python train.py --n_head=3 --activation="gelu" --positions="rope" --rope_fraction=1.0 --init_std_o=0.0 --optimizer="muon_variant" --lr_mult_down=1.5 --decay_fraction=0.611 --batch_tokens=[8192, 16384, 32768] --z_loss=0.0001
Each number is 200 + 40 x the weight over its row's rms, rounded and kept within 0 to 999. Layers, rows and columns count from 0. The size before them is the row's rms in percent of the matrix's.

# layer 8 attention query, 96x96, rms 0.178, rows 37-77, columns 0-47
090,211,270,220,224,195,216,219,136,209,195,135,194,200,275,85,224,214,168,211,239,203,289,164,150,254,217,151,118,247,249,228,249,204,168,263,168,226,175,218,199,160,107,192,183,210,202,220,224
085,219,239,151,196,178,181,166,158,207,229,162,166,147,174,222,154,229,256,203,230,251,251,217,177,240,124,210,228,137,145,312,268,252,206,166,160,238,227,178,227,266,178,266,119,200,173,254,179
093,218,119,158,158,269,209,173,181,215,194,229,213,201,159,220,195,123,207,153,207,212,154,239,223,163,183,258,178,230,247,196,229,245,201,133,189,167,201,222,251,268,190,179,216,209,256,287,225
097,172,268,195,205,147,173,158,166,189,206,197,140,231,196,184,189,241,206,243,233,246,223,275,164,228,213,180,268,125,178,290,115,152,205,260,205,234,203,202,185,215,169,176,190,170,194,153,204
094,189,179,209,170,228,196,171,294,168,196,259,222,238,212,217,154,171,224,198,118,157,156,194,241,126,185,208,316,174,200,140,219,142,246,256,212,197,137,235,216,250,237,163,148,216,196,164,237
124,171,149,222,171,239,196,219,120,157,128,264,196,176,152,267,250,86,144,205,259,246,177,201,232,95,179,261,233,223,248,209,171,173,213,241,184,167,156,266,225,158,213,108,174,133,164,228,229
098,156,235,249,180,167,186,281,221,182,223,171,187,235,113,181,282,267,213,234,178,192,176,164,190,130,187,231,172,214,172,205,133,150,198,199,187,214,163,246,236,223,138,160,243,245,221,191,197
113,236,201,229,286,138,239,156,268,215,225,172,126,212,193,209,159,260,325,242,194,186,171,195,225,165,248,201,162,162,134,123,194,253,198,186,157,266,221,134,238,175,207,212,208,222,183,211,229
101,291,199,185,216,207,192,156,186,201,271,205,220,177,165,171,167,180,219,143,231,207,186,234,176,201,239,242,167,182,182,250,205,210,217,191,182,157,216,229,225,256,193,253,230,168,239,232,135
115,168,178,192,189,260,232,261,176,192,261,258,222,149,227,189,183,173,159,200,218,238,140,151,232,184,257,206,297,169,225,178,172,226,170,158,201,199,164,189,153,223,243,179,176,121,149,126,185
089,177,216,158,226,221,246,212,138,190,293,160,261,168,175,194,201,232,192,138,234,264,218,176,176,205,170,218,165,226,152,208,191,222,162,111,142,205,212,237,185,181,159,261,160,215,141,297,198
091,225,148,179,237,244,249,256,235,225,254,244,185,169,174,232,214,108,214,131,197,155,177,208,207,234,256,170,152,169,213,176,198,220,127,241,281,207,163,175,185,129,192,285,161,156,170,156,180
099,188,203,191,164,187,195,191,180,119,183,200,126,219,227,220,194,256,328,198,285,165,221,224,158,165,223,217,289,207,236,204,190,144,230,156,223,138,231,260,212,174,219,165,238,172,207,194,123
115,214,187,157,167,177,201,181,187,266,179,291,234,188,149,294,228,162,163,201,261,162,141,214,196,209,181,200,163,175,212,173,182,137,198,199,204,243,203,210,200,204,215,143,102,203,221,209,299
111,268,240,197,188,140,211,209,170,187,180,153,234,159,159,265,224,202,226,133,265,174,186,175,215,199,183,253,178,239,209,223,140,224,97,171,220,232,226,225,142,220,174,266,115,211,173,147,147
128,165,262,195,169,134,211,242,264,150,222,240,206,240,199,168,145,199,184,234,187,215,208,183,110,186,183,240,183,166,211,179,196,146,248,159,225,164,248,245,214,139,245,236,274,155,211,195,150
115,268,169,194,144,193,216,182,162,124,209,176,258,154,159,198,179,229,228,195,266,195,182,153,239,155,265,173,194,180,132,217,214,229,158,164,175,233,161,209,204,238,189,211,208,265,120,142,166
115,257,160,204,217,206,233,211,253,178,243,297,214,289,207,245,243,269,201,195,159,207,165,190,263,216,101,182,189,234,120,138,187,185,173,206,211,222,152,215,181,239,198,209,161,173,208,173,203
122,227,231,189,250,247,199,174,239,220,121,161,230,201,189,232,133,187,199,187,213,192,141,181,198,182,248,186,211,210,192,146,216,171,209,127,200,263,188,189,249,223,192,168,247,287,259,198,183
125,218,198,236,131,162,213,139,190,185,211,184,167,201,250,214,275,135,190,165,218,234,224,217,208,253,153,154,239,180,216,233,147,197,239,107,190,208,196,281,219,80,174,167,199,266,169,235,250
135,260,241,251,253,169,224,206,190,163,124,164,233,209,189,182,235,148,183,157,229,153,171,185,172,296,253,132,179,233,253,186,227,203,206,244,283,191,194,199,243,152,206,205,153,202,211,190,195
128,220,189,241,264,152,153,204,171,98,173,191,205,155,211,186,151,118,150,249,213,242,210,195,191,195,124,195,172,228,234,234,278,170,298,198,158,187,182,199,221,256,183,210,151,283,216,226,207
137,131,197,168,196,197,188,207,180,201,243,184,202,286,232,216,167,168,215,188,206,260,135,148,95,200,197,169,191,213,186,242,130,264,276,234,213,215,208,226,222,301,171,195,229,171,162,172,150
127,128,194,231,161,246,252,187,170,187,141,162,160,116,197,193,285,237,246,149,156,141,159,204,181,242,213,126,226,224,244,220,190,151,220,186,144,187,237,226,178,176,270,166,204,188,172,131,128
135,190,213,106,187,203,194,267,278,134,214,124,138,207,181,183,196,220,185,251,233,232,134,119,264,195,193,170,166,167,143,211,166,254,225,258,206,222,150,177,204,247,207,248,227,196,269,219,186
121,176,118,238,163,220,133,245,184,186,152,218,186,206,143,190,145,231,202,123,167,197,165,209,197,189,206,111,183,217,164,229,112,212,174,124,231,174,215,160,266,258,165,261,132,232,232,206,201
134,200,230,216,252,195,148,177,183,180,118,214,216,142,160,170,205,246,209,156,191,266,234,229,266,196,196,231,167,192,245,173,165,242,127,185,155,252,278,218,178,230,240,220,207,199,212,225,176
130,260,248,236,197,169,233,256,198,202,187,143,242,214,183,183,150,190,140,174,234,257,207,221,185,191,104,193,248,178,236,172,226,134,287,187,206,270,171,155,127,220,210,203,193,180,272,215,191
081,260,257,256,211,174,204,256,187,214,186,173,234,190,218,203,178,204,136,177,228,258,221,231,166,185,93,200,238,196,240,176,227,125,267,191,197,285,195,178,158,262,232,207,163,198,248,235,198
066,183,183,204,209,182,270,228,240,105,180,223,173,246,159,226,128,189,244,238,239,181,183,263,259,274,213,176,191,139,186,175,224,252,178,179,134,206,241,164,158,224,191,226,244,143,190,173,226
090,128,170,192,201,261,195,182,142,183,185,253,138,148,244,192,174,215,265,150,196,121,171,261,159,199,248,204,169,162,218,195,217,212,150,229,149,128,221,234,245,129,178,192,184,204,157,187,219
084,164,242,172,262,208,150,146,215,200,222,241,149,246,129,198,209,292,305,169,135,125,198,159,224,210,265,267,224,214,136,236,197,278,204,225,229,189,211,238,167,215,153,173,273,247,163,179,141
079,180,181,142,171,161,227,279,150,195,261,183,197,195,228,209,185,160,222,221,191,231,213,165,99,183,224,322,216,175,209,131,278,183,143,225,158,200,207,195,297,174,149,173,172,153,189,251,174
078,120,137,150,210,191,259,168,204,289,188,246,248,195,226,276,190,246,211,199,183,246,149,170,193,217,229,167,230,244,239,144,228,143,247,165,198,215,259,202,184,163,220,244,169,161,185,159,196
092,203,238,176,185,251,217,177,212,144,195,190,148,298,257,199,204,238,238,228,208,188,212,199,233,128,256,243,156,199,210,137,194,219,150,218,181,181,218,217,184,179,155,188,234,213,170,176,191
076,221,217,220,189,167,185,263,162,217,129,158,194,173,222,226,141,149,182,168,214,230,254,244,200,140,163,177,174,164,265,160,246,220,242,124,229,189,184,197,196,206,183,250,211,221,244,244,186
081,216,187,213,183,170,127,184,172,198,161,218,156,190,207,134,178,234,195,234,205,158,233,247,218,137,162,300,178,166,155,235,138,208,133,194,250,182,277,118,218,249,208,244,206,191,208,257,218
079,188,124,204,152,258,211,154,211,197,171,250,98,186,215,200,232,150,209,174,184,220,178,266,137,221,270,92,174,239,236,229,218,239,195,206,138,148,210,212,166,113,189,165,209,267,157,104,296
077,232,297,107,178,134,178,174,143,182,223,257,152,186,240,212,155,165,191,257,183,257,201,147,221,131,198,176,110,208,190,127,162,227,221,193,249,137,203,184,199,255,161,183,166,169,185,212,176
083,208,240,246,262,190,215,243,220,265,154,197,253,196,167,177,200,273,167,230,224,227,216,211,257,195,127,222,223,230,205,130,194,220,164,143,265,243,162,174,95,257,254,239,222,238,276,226,136
094,217,166,256,212,256,224,220,188,230,189,148,238,244,237,227,251,212,172,221,174,208,159,182,167,207,129,151,215,250,229,195,255,135,201,190,137,224,192,142,135,228,193,177,171,203,239,160,258
# layer 8 attention key, 96x96, rms 0.187, rows 37-76, columns 0-47
092,182,251,205,166,237,191,194,181,139,214,254,204,239,195,204,240,179,82,233,237,182,172,193,236,171,155,180,208,148,243,173,202,177,187,172,148,143,170,192,208,139,144,169,246,178,273,224,246
090,172,199,273,195,172,270,204,195,193,213,200,195,168,178,156,169,212,215,254,219,208,208,249,171,190,264,152,221,225,237,138,232,176,149,284,210,141,175,198,143,199,218,172,150,279,140,240,209
091,203,171,235,200,191,287,232,223,230,163,181,170,186,239,219,235,264,232,175,192,159,227,176,206,223,162,201,202,213,216,230,209,160,173,166,178,290,236,187,199,180,192,205,140,210,167,209,87
107,134,234,249,169,157,181,127,270,251,224,217,197,173,279,265,231,251,183,237,157,203,170,222,146,201,112,190,258,140,149,207,234,186,196,141,216,200,165,211,169,224,272,179,228,212,189,220,188
085,274,166,169,209,235,208,190,227,268,180,144,233,163,198,240,131,242,206,179,209,233,256,141,199,243,243,174,142,158,128,233,222,167,184,209,187,157,187,182,185,251,161,218,228,202,266,163,141
083,233,232,156,203,152,196,154,219,202,207,152,213,186,123,242,160,248,215,223,129,205,198,224,210,137,219,164,221,220,150,287,239,164,180,208,231,156,287,216,262,243,171,282,202,156,177,145,143
123,138,218,208,196,189,262,178,144,185,131,203,193,217,282,237,206,193,215,135,181,196,193,165,160,202,181,177,198,246,198,162,166,239,240,237,207,195,160,222,201,204,179,167,162,239,154,232,154
102,241,197,204,172,228,136,143,97,228,229,195,227,141,251,193,243,178,140,198,197,169,206,192,177,225,136,145,193,237,197,171,260,238,199,231,222,202,220,171,202,209,170,149,214,250,157,180,201
110,270,216,238,223,187,181,184,239,255,185,266,202,200,216,162,281,176,236,156,261,145,223,217,178,219,161,235,124,203,212,227,231,280,196,183,117,159,232,182,205,196,169,235,207,234,160,179,128
121,289,219,195,200,244,216,206,154,265,225,172,235,225,77,162,134,213,231,254,147,233,240,183,247,218,228,168,164,252,187,143,188,224,158,231,226,167,204,244,207,191,182,142,231,220,249,251,177
103,272,217,166,155,181,260,188,166,199,279,194,247,179,196,158,203,209,181,211,215,141,143,228,204,244,224,126,174,213,198,146,165,263,185,187,264,215,271,142,171,207,201,144,219,174,152,235,221
110,190,196,254,86,232,136,172,265,258,233,236,216,203,205,219,203,128,165,254,180,184,203,229,142,197,146,206,251,200,190,259,153,248,272,181,189,182,220,165,211,207,178,178,224,180,184,192,227
107,135,192,150,156,118,218,233,153,136,216,239,158,202,217,166,188,232,191,206,214,234,213,195,243,172,152,268,245,166,192,239,128,100,226,127,175,229,250,169,168,154,249,182,283,189,212,226,182
103,233,217,214,178,190,138,302,213,296,111,166,182,184,171,177,154,163,243,273,170,184,219,187,112,181,179,189,178,217,254,146,207,244,204,193,201,131,255,209,196,82,256,208,201,194,181,220,192
129,220,123,125,257,190,181,277,157,257,206,222,209,208,201,174,172,212,216,202,174,232,207,184,249,181,131,174,130,285,187,105,201,224,107,159,227,224,189,216,200,254,176,167,154,185,285,210,177
134,187,180,185,224,190,188,210,249,231,190,148,101,218,223,167,152,168,173,186,151,174,251,248,168,238,207,175,148,178,228,158,237,251,216,306,169,186,273,228,164,163,223,271,185,242,200,181,185
110,262,273,178,192,131,219,232,209,140,191,194,195,183,177,210,279,122,162,136,258,126,201,205,207,212,189,217,142,201,183,201,189,230,189,240,223,175,240,226,195,231,183,253,226,163,183,153,122
127,195,234,258,203,184,229,256,241,196,245,294,252,188,230,164,245,189,227,208,122,180,186,240,265,180,183,230,234,219,178,218,180,175,151,208,139,135,203,232,199,172,233,174,151,222,131,133,247
128,225,150,247,213,115,172,214,272,207,226,196,174,320,184,130,190,202,246,184,218,204,162,235,212,160,195,111,204,252,139,237,208,212,130,178,177,218,226,183,214,241,282,149,194,211,231,173,160
134,191,210,209,151,199,267,180,168,188,209,232,195,212,233,209,246,199,286,184,216,267,161,185,197,220,156,227,222,217,125,202,145,232,211,227,228,240,247,174,133,145,199,198,135,182,210,178,260
127,261,229,240,164,229,157,203,219,271,233,168,265,162,227,144,217,167,193,230,222,224,171,175,244,208,246,184,187,222,288,231,266,115,231,233,174,196,208,237,223,115,248,199,229,184,158,186,179
123,157,209,203,238,187,171,207,161,172,180,186,229,160,288,237,130,162,160,208,215,191,212,154,168,223,185,126,157,220,204,182,259,144,267,222,240,142,177,240,210,316,182,219,147,185,256,179,218
127,170,182,273,175,208,219,189,196,167,288,165,200,240,232,205,210,129,214,203,178,189,197,207,169,273,226,210,220,192,189,197,159,220,249,178,205,136,229,187,181,267,119,204,330,163,194,201,214
133,148,195,170,169,178,266,240,194,230,164,197,208,176,176,217,281,219,241,232,133,203,214,205,186,207,223,187,201,243,237,150,172,189,166,199,134,224,254,199,165,175,244,178,223,176,158,162,240
131,184,237,143,135,192,184,290,248,194,230,114,114,179,186,104,167,135,221,227,223,220,200,238,243,232,226,223,215,188,199,216,187,313,239,242,148,202,237,198,235,213,207,220,271,199,260,193,207
118,243,192,215,166,141,216,195,225,219,178,214,172,177,212,235,142,116,259,197,180,167,255,224,213,218,151,164,151,186,224,209,238,226,211,149,252,206,248,233,213,203,188,165,191,275,112,173,299
120,151,224,196,233,181,214,176,238,244,196,282,243,230,160,235,77,190,237,229,204,224,189,194,175,163,275,213,186,185,196,235,220,206,157,159,204,181,226,159,287,136,243,206,321,148,260,163,138
054,202,188,195,223,263,171,179,213,147,132,157,179,215,214,142,244,144,169,203,176,160,250,203,190,276,266,109,276,181,241,139,208,157,202,239,271,129,157,206,191,175,167,180,196,198,275,144,180
137,197,277,273,235,144,213,241,181,242,226,129,207,212,194,188,97,154,127,214,266,186,236,279,220,185,156,266,201,200,203,232,185,185,256,171,168,248,195,216,138,291,198,161,168,158,222,199,203
080,237,225,233,166,134,279,227,106,211,109,139,186,198,160,172,231,179,217,317,244,260,214,231,209,167,225,172,226,258,243,187,235,186,183,188,224,242,187,154,129,244,186,163,160,144,245,274,206
086,237,105,110,175,265,192,233,195,203,155,174,157,226,200,225,200,220,216,163,111,171,132,190,238,205,160,168,201,176,214,145,171,240,209,227,154,224,234,267,220,189,212,250,221,219,217,155,152
083,134,144,128,148,270,174,147,162,121,168,196,176,193,177,241,193,210,258,167,156,233,212,190,234,180,246,132,211,146,165,173,224,269,195,215,264,245,251,168,183,228,210,210,256,120,204,248,189
068,215,94,142,214,199,248,251,201,133,264,197,165,134,275,162,246,156,189,222,162,202,170,171,177,159,222,218,209,200,210,180,182,174,202,211,202,195,250,173,233,243,241,197,225,158,204,156,171
086,191,145,216,134,201,195,230,177,282,162,163,206,166,187,255,190,189,228,229,216,240,268,176,207,152,225,100,205,228,225,259,165,248,91,235,156,131,165,218,230,143,158,216,215,252,175,149,200
083,200,187,152,193,288,229,285,210,182,150,181,214,243,175,198,231,297,238,180,169,194,158,230,219,147,241,137,239,222,215,225,184,166,186,191,260,253,213,229,222,217,287,209,233,165,127,253,127
088,263,220,201,204,207,197,220,212,223,187,157,220,277,184,194,159,180,238,183,211,235,271,248,214,289,168,228,237,258,242,252,213,181,173,232,250,205,184,234,180,206,209,170,180,218,147,198,242
086,177,145,177,206,235,176,193,283,179,217,175,203,169,221,185,230,209,259,246,164,219,212,160,279,233,241,181,238,165,146,191,128,261,133,232,156,176,194,168,210,169,149,289,205,220,220,185,173
075,202,165,131,166,251,124,143,213,218,131,187,186,279,250,187,159,221,141,189,304,201,278,194,202,228,212,160,254,225,166,209,212,211,175,219,245,175,244,110,210,145,166,201,179,262,188,225,250
087,281,245,225,231,191,209,170,157,187,208,165,206,255,235,209,127,240,177,221,245,213,237,176,180,211,152,192,166,185,232,160,231,137,250,190,188,246,217,144,188,321,187,202,203,163,140,230,159
087,209,249,212,257,169,181,265,177,180,151,142,210,291,258,217,181,149,177,270,243,214,183,263,201,172,148,256,208,241,174,193,191,198,214,170,265,252,151,158,183,214,211,224,215,150,234,253,253
# layer 8 attention value, 96x96, rms 0.139, rows 32-63, columns 0-47
113,217,201,246,236,216,247,207,223,165,197,189,182,182,286,272,174,177,175,281,152,188,207,158,204,228,192,216,206,52,130,272,204,192,197,226,175,230,193,199,190,177,148,136,230,141,135,219,235
093,154,213,108,141,199,218,166,282,203,205,212,222,182,171,200,167,228,211,231,177,235,119,225,267,198,232,187,282,207,250,112,257,221,172,178,225,162,207,263,239,263,203,140,220,228,218,244,221
097,249,155,233,216,226,193,182,239,173,230,203,103,220,241,281,169,193,205,234,225,213,248,187,247,175,158,193,194,231,250,179,212,171,221,181,137,287,227,145,138,228,215,237,196,146,161,180,128
109,172,207,186,181,203,221,190,195,246,231,232,203,262,164,167,177,198,184,195,200,170,213,195,199,161,243,156,140,180,220,222,191,247,179,216,199,237,215,198,186,211,161,231,207,154,158,285,246
111,213,164,297,223,213,191,253,213,206,200,195,219,188,255,271,155,141,187,135,171,176,221,193,221,213,166,178,226,161,214,173,213,142,206,168,105,244,264,181,195,157,185,240,238,248,167,225,177
099,200,111,139,211,219,248,238,173,307,236,215,207,163,186,190,164,178,212,151,224,258,250,257,123,220,183,206,189,299,244,158,252,168,207,230,175,199,255,217,185,167,222,133,181,192,257,166,216
101,168,167,168,206,265,185,252,238,218,196,145,228,116,195,239,234,198,215,291,223,256,206,114,186,157,201,236,206,169,139,168,220,206,219,226,137,160,189,229,149,231,190,120,184,264,203,207,149
099,205,207,148,266,187,235,193,188,221,237,247,133,234,205,253,220,274,205,185,199,258,160,243,255,59,153,172,225,192,243,193,280,152,220,247,190,164,179,262,164,184,199,226,123,213,177,246,150
113,125,124,226,216,202,222,222,209,195,206,247,213,190,189,195,257,124,260,187,234,106,177,210,248,245,205,234,217,156,190,188,150,155,232,212,139,180,218,138,152,236,253,148,202,163,180,288,137
094,176,193,166,184,227,217,216,201,217,219,219,189,192,223,116,178,153,156,174,212,233,230,228,180,275,196,253,159,191,239,129,199,233,282,218,232,173,186,112,243,192,268,263,237,249,169,120,184
094,228,193,194,223,249,245,182,225,277,163,186,215,210,187,227,137,210,152,189,221,235,190,222,235,197,242,179,200,157,193,256,153,166,229,149,145,279,149,125,143,232,209,269,214,169,147,192,164
089,184,223,182,268,147,184,177,229,180,263,170,211,206,217,226,104,161,253,120,172,214,183,169,209,231,243,223,236,227,194,214,247,180,161,198,156,192,283,187,166,204,135,130,242,270,170,218,191
117,219,203,236,191,190,160,254,215,232,206,176,145,284,202,186,232,186,212,152,212,236,304,314,173,216,166,239,153,232,103,231,169,210,198,176,269,216,147,198,271,173,155,274,200,168,216,147,207
099,167,184,147,149,220,202,179,135,272,282,197,225,279,246,150,234,191,172,224,280,163,157,235,162,178,217,249,210,274,184,194,174,189,260,209,240,192,155,198,204,199,277,221,249,172,201,206,169
097,154,239,159,142,193,203,260,158,303,199,220,206,138,238,149,278,192,232,180,244,202,157,161,123,180,257,151,207,196,203,216,280,193,184,204,248,156,175,193,152,248,243,231,210,172,207,245,206
098,239,204,233,232,275,182,230,203,140,225,178,187,222,193,228,191,143,186,252,196,263,193,217,197,258,188,151,180,182,147,222,123,146,190,231,152,195,159,253,211,163,233,203,179,176,145,307,210
099,266,149,183,194,182,213,278,186,203,222,237,177,265,117,217,220,175,145,265,260,220,299,212,261,193,210,179,134,237,142,146,149,214,159,246,150,255,179,142,217,240,169,285,204,178,133,174,212
095,164,176,164,182,171,121,247,164,228,249,273,211,243,227,175,315,174,195,221,175,170,215,236,90,235,170,219,165,279,130,239,165,189,233,178,190,240,205,129,218,235,200,233,149,142,234,220,216
116,255,188,189,253,214,253,170,177,210,136,200,159,277,123,211,154,227,202,198,114,237,168,186,180,162,199,164,160,233,264,194,183,183,248,229,152,211,184,204,129,174,252,243,218,140,172,218,116
105,148,126,172,235,230,209,214,213,197,162,222,270,234,234,217,205,223,215,216,250,210,159,155,222,195,191,156,175,160,209,261,261,176,180,163,143,159,197,160,164,212,156,280,162,234,160,233,168
089,214,191,199,260,284,193,180,131,239,212,174,195,158,202,204,215,190,194,215,248,189,174,233,157,183,179,217,271,200,184,234,176,227,173,227,183,222,180,169,189,146,206,280,197,194,188,205,109
091,229,184,157,166,213,238,216,222,239,209,88,194,241,218,233,180,228,253,209,218,179,185,212,206,193,209,194,188,245,239,167,196,172,184,135,53,234,218,197,267,231,198,259,188,210,203,189,194
106,160,194,196,193,251,147,230,188,169,219,203,234,208,231,200,152,187,218,188,146,181,218,224,268,191,150,153,140,181,192,241,114,193,177,251,223,155,210,105,177,244,212,164,233,134,175,217,235
091,253,212,212,222,194,109,265,194,116,202,155,212,159,248,188,239,191,163,171,161,212,168,152,189,209,189,175,164,171,190,275,290,195,243,184,192,205,243,196,147,230,141,192,197,169,158,245,295
098,203,171,229,113,226,191,135,300,227,177,241,223,189,218,168,247,133,135,115,178,251,266,180,206,265,161,214,167,229,216,191,198,140,293,204,241,207,170,136,221,201,215,222,185,273,207,151,161
101,220,204,188,232,209,189,141,196,287,244,225,223,236,158,165,147,219,201,86,225,232,228,200,206,254,234,181,144,216,206,106,163,176,282,204,222,229,204,230,232,163,178,95,191,231,266,217,162
108,201,197,177,158,118,166,194,167,181,225,198,153,137,160,127,166,164,156,236,218,210,187,152,265,161,243,156,218,268,171,228,228,326,133,185,250,202,222,201,198,201,216,171,199,225,190,227,202
105,181,207,144,201,188,193,165,193,199,183,131,245,254,125,258,172,203,238,182,225,249,231,170,225,124,160,184,222,236,297,293,200,210,187,120,115,185,219,229,231,154,223,281,256,137,259,148,163
101,155,197,167,179,182,116,142,192,148,202,252,163,268,254,208,224,167,148,220,198,161,140,229,208,209,144,200,190,248,265,151,217,218,237,228,160,170,172,224,266,197,247,226,214,175,194,147,228
119,301,199,190,149,126,173,175,216,168,243,178,190,193,158,173,231,244,194,224,189,186,123,209,214,144,194,148,222,205,149,242,174,213,195,176,225,230,155,305,211,187,175,200,192,193,128,182,169
099,121,173,138,255,180,180,253,225,254,220,165,193,147,299,184,247,209,205,292,175,176,146,236,279,161,179,189,183,208,212,224,201,201,179,270,188,212,217,139,108,192,229,238,290,183,127,201,183
112,176,205,237,174,209,120,219,180,217,174,233,228,195,204,160,205,203,253,246,200,250,147,151,208,186,203,136,257,210,185,268,244,196,116,141,132,216,126,211,150,214,197,256,238,159,184,178,149
# layer 8 attention output (transposed), 96x96, rms 2.85, rows 32-63, columns 0-47
087,220,229,224,171,214,183,201,247,235,254,226,214,182,224,174,237,213,213,159,224,225,120,202,255,179,271,219,171,268,201,187,224,193,126,234,168,244,199,70,188,130,250,245,171,229,236,149,187
084,247,262,151,180,213,207,216,141,205,216,194,213,259,200,163,307,208,199,183,201,199,215,225,191,240,152,217,202,162,181,293,227,170,181,187,188,216,181,141,125,136,190,205,202,146,195,177,227
085,212,187,227,176,228,170,204,200,192,110,200,252,188,152,244,198,164,230,140,285,178,229,180,226,159,212,189,217,248,159,174,174,107,200,181,240,194,172,206,302,252,141,246,215,232,220,141,210
096,196,215,163,207,181,201,189,228,209,228,196,200,73,244,251,173,234,229,183,266,222,223,182,185,185,182,204,209,266,211,219,118,158,269,206,226,185,246,252,141,81,202,207,204,247,191,144,170
094,224,173,172,171,161,212,161,236,170,244,172,233,223,163,278,226,225,187,269,202,226,249,205,218,201,233,248,194,203,229,214,171,213,200,153,271,160,106,204,171,138,307,258,169,160,144,227,204
088,166,190,316,234,210,214,211,233,179,144,151,222,157,207,174,219,252,140,165,196,274,185,189,316,245,225,206,263,189,194,176,186,174,147,212,244,237,190,187,204,201,213,167,172,190,123,166,216
099,167,213,301,151,228,240,181,223,174,160,240,252,256,226,181,191,243,231,153,194,183,180,212,246,183,225,147,249,248,199,142,240,155,202,141,233,278,154,210,232,186,216,156,171,194,223,185,207
094,169,209,189,106,238,147,221,185,234,133,183,234,230,160,145,247,200,189,200,206,179,173,167,205,277,197,177,128,209,178,250,85,244,238,174,238,200,217,169,196,322,237,198,274,233,229,165,196
101,248,182,248,202,195,180,263,204,235,167,218,163,202,173,192,211,176,170,189,150,245,289,136,164,242,195,262,236,183,224,120,154,190,223,206,279,243,225,202,193,121,135,223,210,204,204,248,272
090,142,240,243,186,173,228,200,174,182,136,195,283,218,214,225,276,176,277,189,208,197,163,194,118,148,270,160,153,206,171,150,192,170,183,235,136,272,218,234,206,188,261,188,234,243,192,227,181
084,157,177,221,194,179,252,175,145,182,226,218,175,164,187,219,175,124,225,256,244,168,193,151,290,166,129,291,173,299,224,139,226,184,184,165,168,187,209,253,215,180,189,198,228,182,205,243,199
086,194,186,224,213,242,223,214,182,234,158,163,145,200,215,182,155,272,178,308,188,161,231,195,265,180,169,169,227,194,245,198,238,206,182,216,206,107,195,151,179,228,238,176,163,197,219,167,160
086,207,207,168,225,122,164,168,139,149,161,261,226,83,212,224,201,155,141,212,185,191,189,193,237,222,172,135,248,207,288,229,177,300,211,219,161,260,196,260,228,304,185,242,195,181,191,215,181
093,96,244,201,181,155,206,178,205,207,219,171,126,208,214,179,232,121,185,187,251,226,215,227,212,162,192,203,210,197,198,258,156,284,210,226,213,228,194,211,207,194,113,215,239,185,194,173,202
090,229,140,232,247,197,263,197,238,202,227,207,213,239,179,242,196,229,177,234,199,164,174,239,288,191,170,240,190,180,207,157,166,220,282,154,145,207,189,169,220,128,116,161,200,238,140,239,248
087,222,214,113,160,181,254,153,218,282,200,163,214,166,240,197,209,247,213,228,209,226,95,216,207,227,211,191,270,153,221,190,241,137,241,208,186,211,191,179,168,241,173,217,186,245,140,146,313
084,209,232,192,223,169,234,172,197,289,241,157,231,139,209,197,204,146,181,172,183,294,130,265,206,141,198,189,209,219,176,195,249,248,198,143,228,236,127,205,189,231,177,216,223,208,254,215,258
084,192,142,204,239,222,175,178,183,155,148,183,230,184,162,189,87,190,141,216,185,222,225,151,235,191,229,199,198,181,228,206,175,221,176,139,262,207,248,170,261,256,214,202,157,252,203,197,250
101,174,179,198,231,258,175,166,178,172,202,156,225,178,250,214,211,228,211,277,258,161,193,242,261,218,201,236,224,233,179,191,215,287,126,228,229,208,148,220,205,308,190,147,193,130,259,144,227
098,206,194,167,266,237,235,205,150,221,201,183,165,216,230,219,167,235,259,150,128,195,110,194,202,238,169,208,180,221,188,228,157,188,231,180,228,170,176,213,186,290,162,124,191,264,214,232,249
086,218,156,172,204,186,266,160,177,152,126,283,245,207,164,196,198,237,227,215,124,239,233,235,200,137,290,219,246,198,229,200,202,167,161,153,190,156,140,183,153,234,191,116,222,240,161,156,223
085,174,232,255,233,193,188,125,148,240,149,235,237,218,214,141,256,193,173,173,194,126,186,203,253,191,172,193,213,165,208,237,208,221,217,232,261,180,303,248,103,238,208,226,194,174,182,253,281
098,235,206,191,203,179,232,251,265,157,132,158,197,143,250,177,149,232,188,237,242,115,174,199,186,201,194,170,197,214,227,243,204,249,252,163,147,185,161,242,188,289,193,228,223,174,196,175,150
099,111,184,213,204,226,284,140,170,211,180,252,208,172,128,204,207,229,200,164,152,187,201,276,245,244,255,221,204,214,199,205,156,159,121,225,242,224,263,141,209,218,213,245,180,271,197,172,178
082,104,244,235,235,196,213,196,129,203,257,129,119,213,236,195,211,195,278,177,189,240,187,163,236,240,267,204,190,167,163,213,190,238,252,182,186,261,191,262,211,208,176,179,159,147,167,203,168
091,204,189,236,182,256,211,242,194,201,144,204,202,191,211,210,239,255,235,223,103,279,280,187,185,143,177,204,165,204,165,222,218,141,172,206,203,243,211,240,151,256,202,195,224,156,132,164,295
098,187,169,260,126,154,164,154,209,274,215,252,226,221,180,186,288,220,182,162,136,223,272,243,190,256,187,144,152,181,266,285,167,187,199,138,189,112,171,212,236,211,148,233,214,242,171,195,174
094,239,157,235,136,163,211,186,180,184,176,255,208,185,245,218,239,199,145,229,134,115,164,235,161,222,238,222,274,176,191,220,164,155,215,225,233,255,182,175,127,228,185,179,134,239,238,168,180
082,217,160,208,211,221,272,209,178,159,180,169,178,194,206,136,191,238,245,184,165,169,214,187,131,219,194,187,170,151,245,211,234,203,160,244,157,222,228,178,231,228,141,208,172,244,268,287,197
101,144,239,228,213,225,274,183,131,167,250,165,183,150,183,217,170,202,172,127,228,249,181,189,205,246,194,202,216,218,209,231,185,207,201,156,172,147,237,143,231,222,243,211,187,249,196,185,229
097,244,325,260,159,239,241,137,194,135,195,260,225,212,198,180,236,193,234,186,175,187,200,122,196,233,240,232,193,218,203,150,265,236,238,167,221,145,167,204,255,123,222,180,167,205,215,161,226
106,311,204,193,215,229,210,205,216,178,174,184,227,139,135,207,245,155,142,219,192,182,248,200,209,181,219,267,227,159,297,159,201,209,213,72,239,176,225,248,199,129,216,147,245,194,242,231,219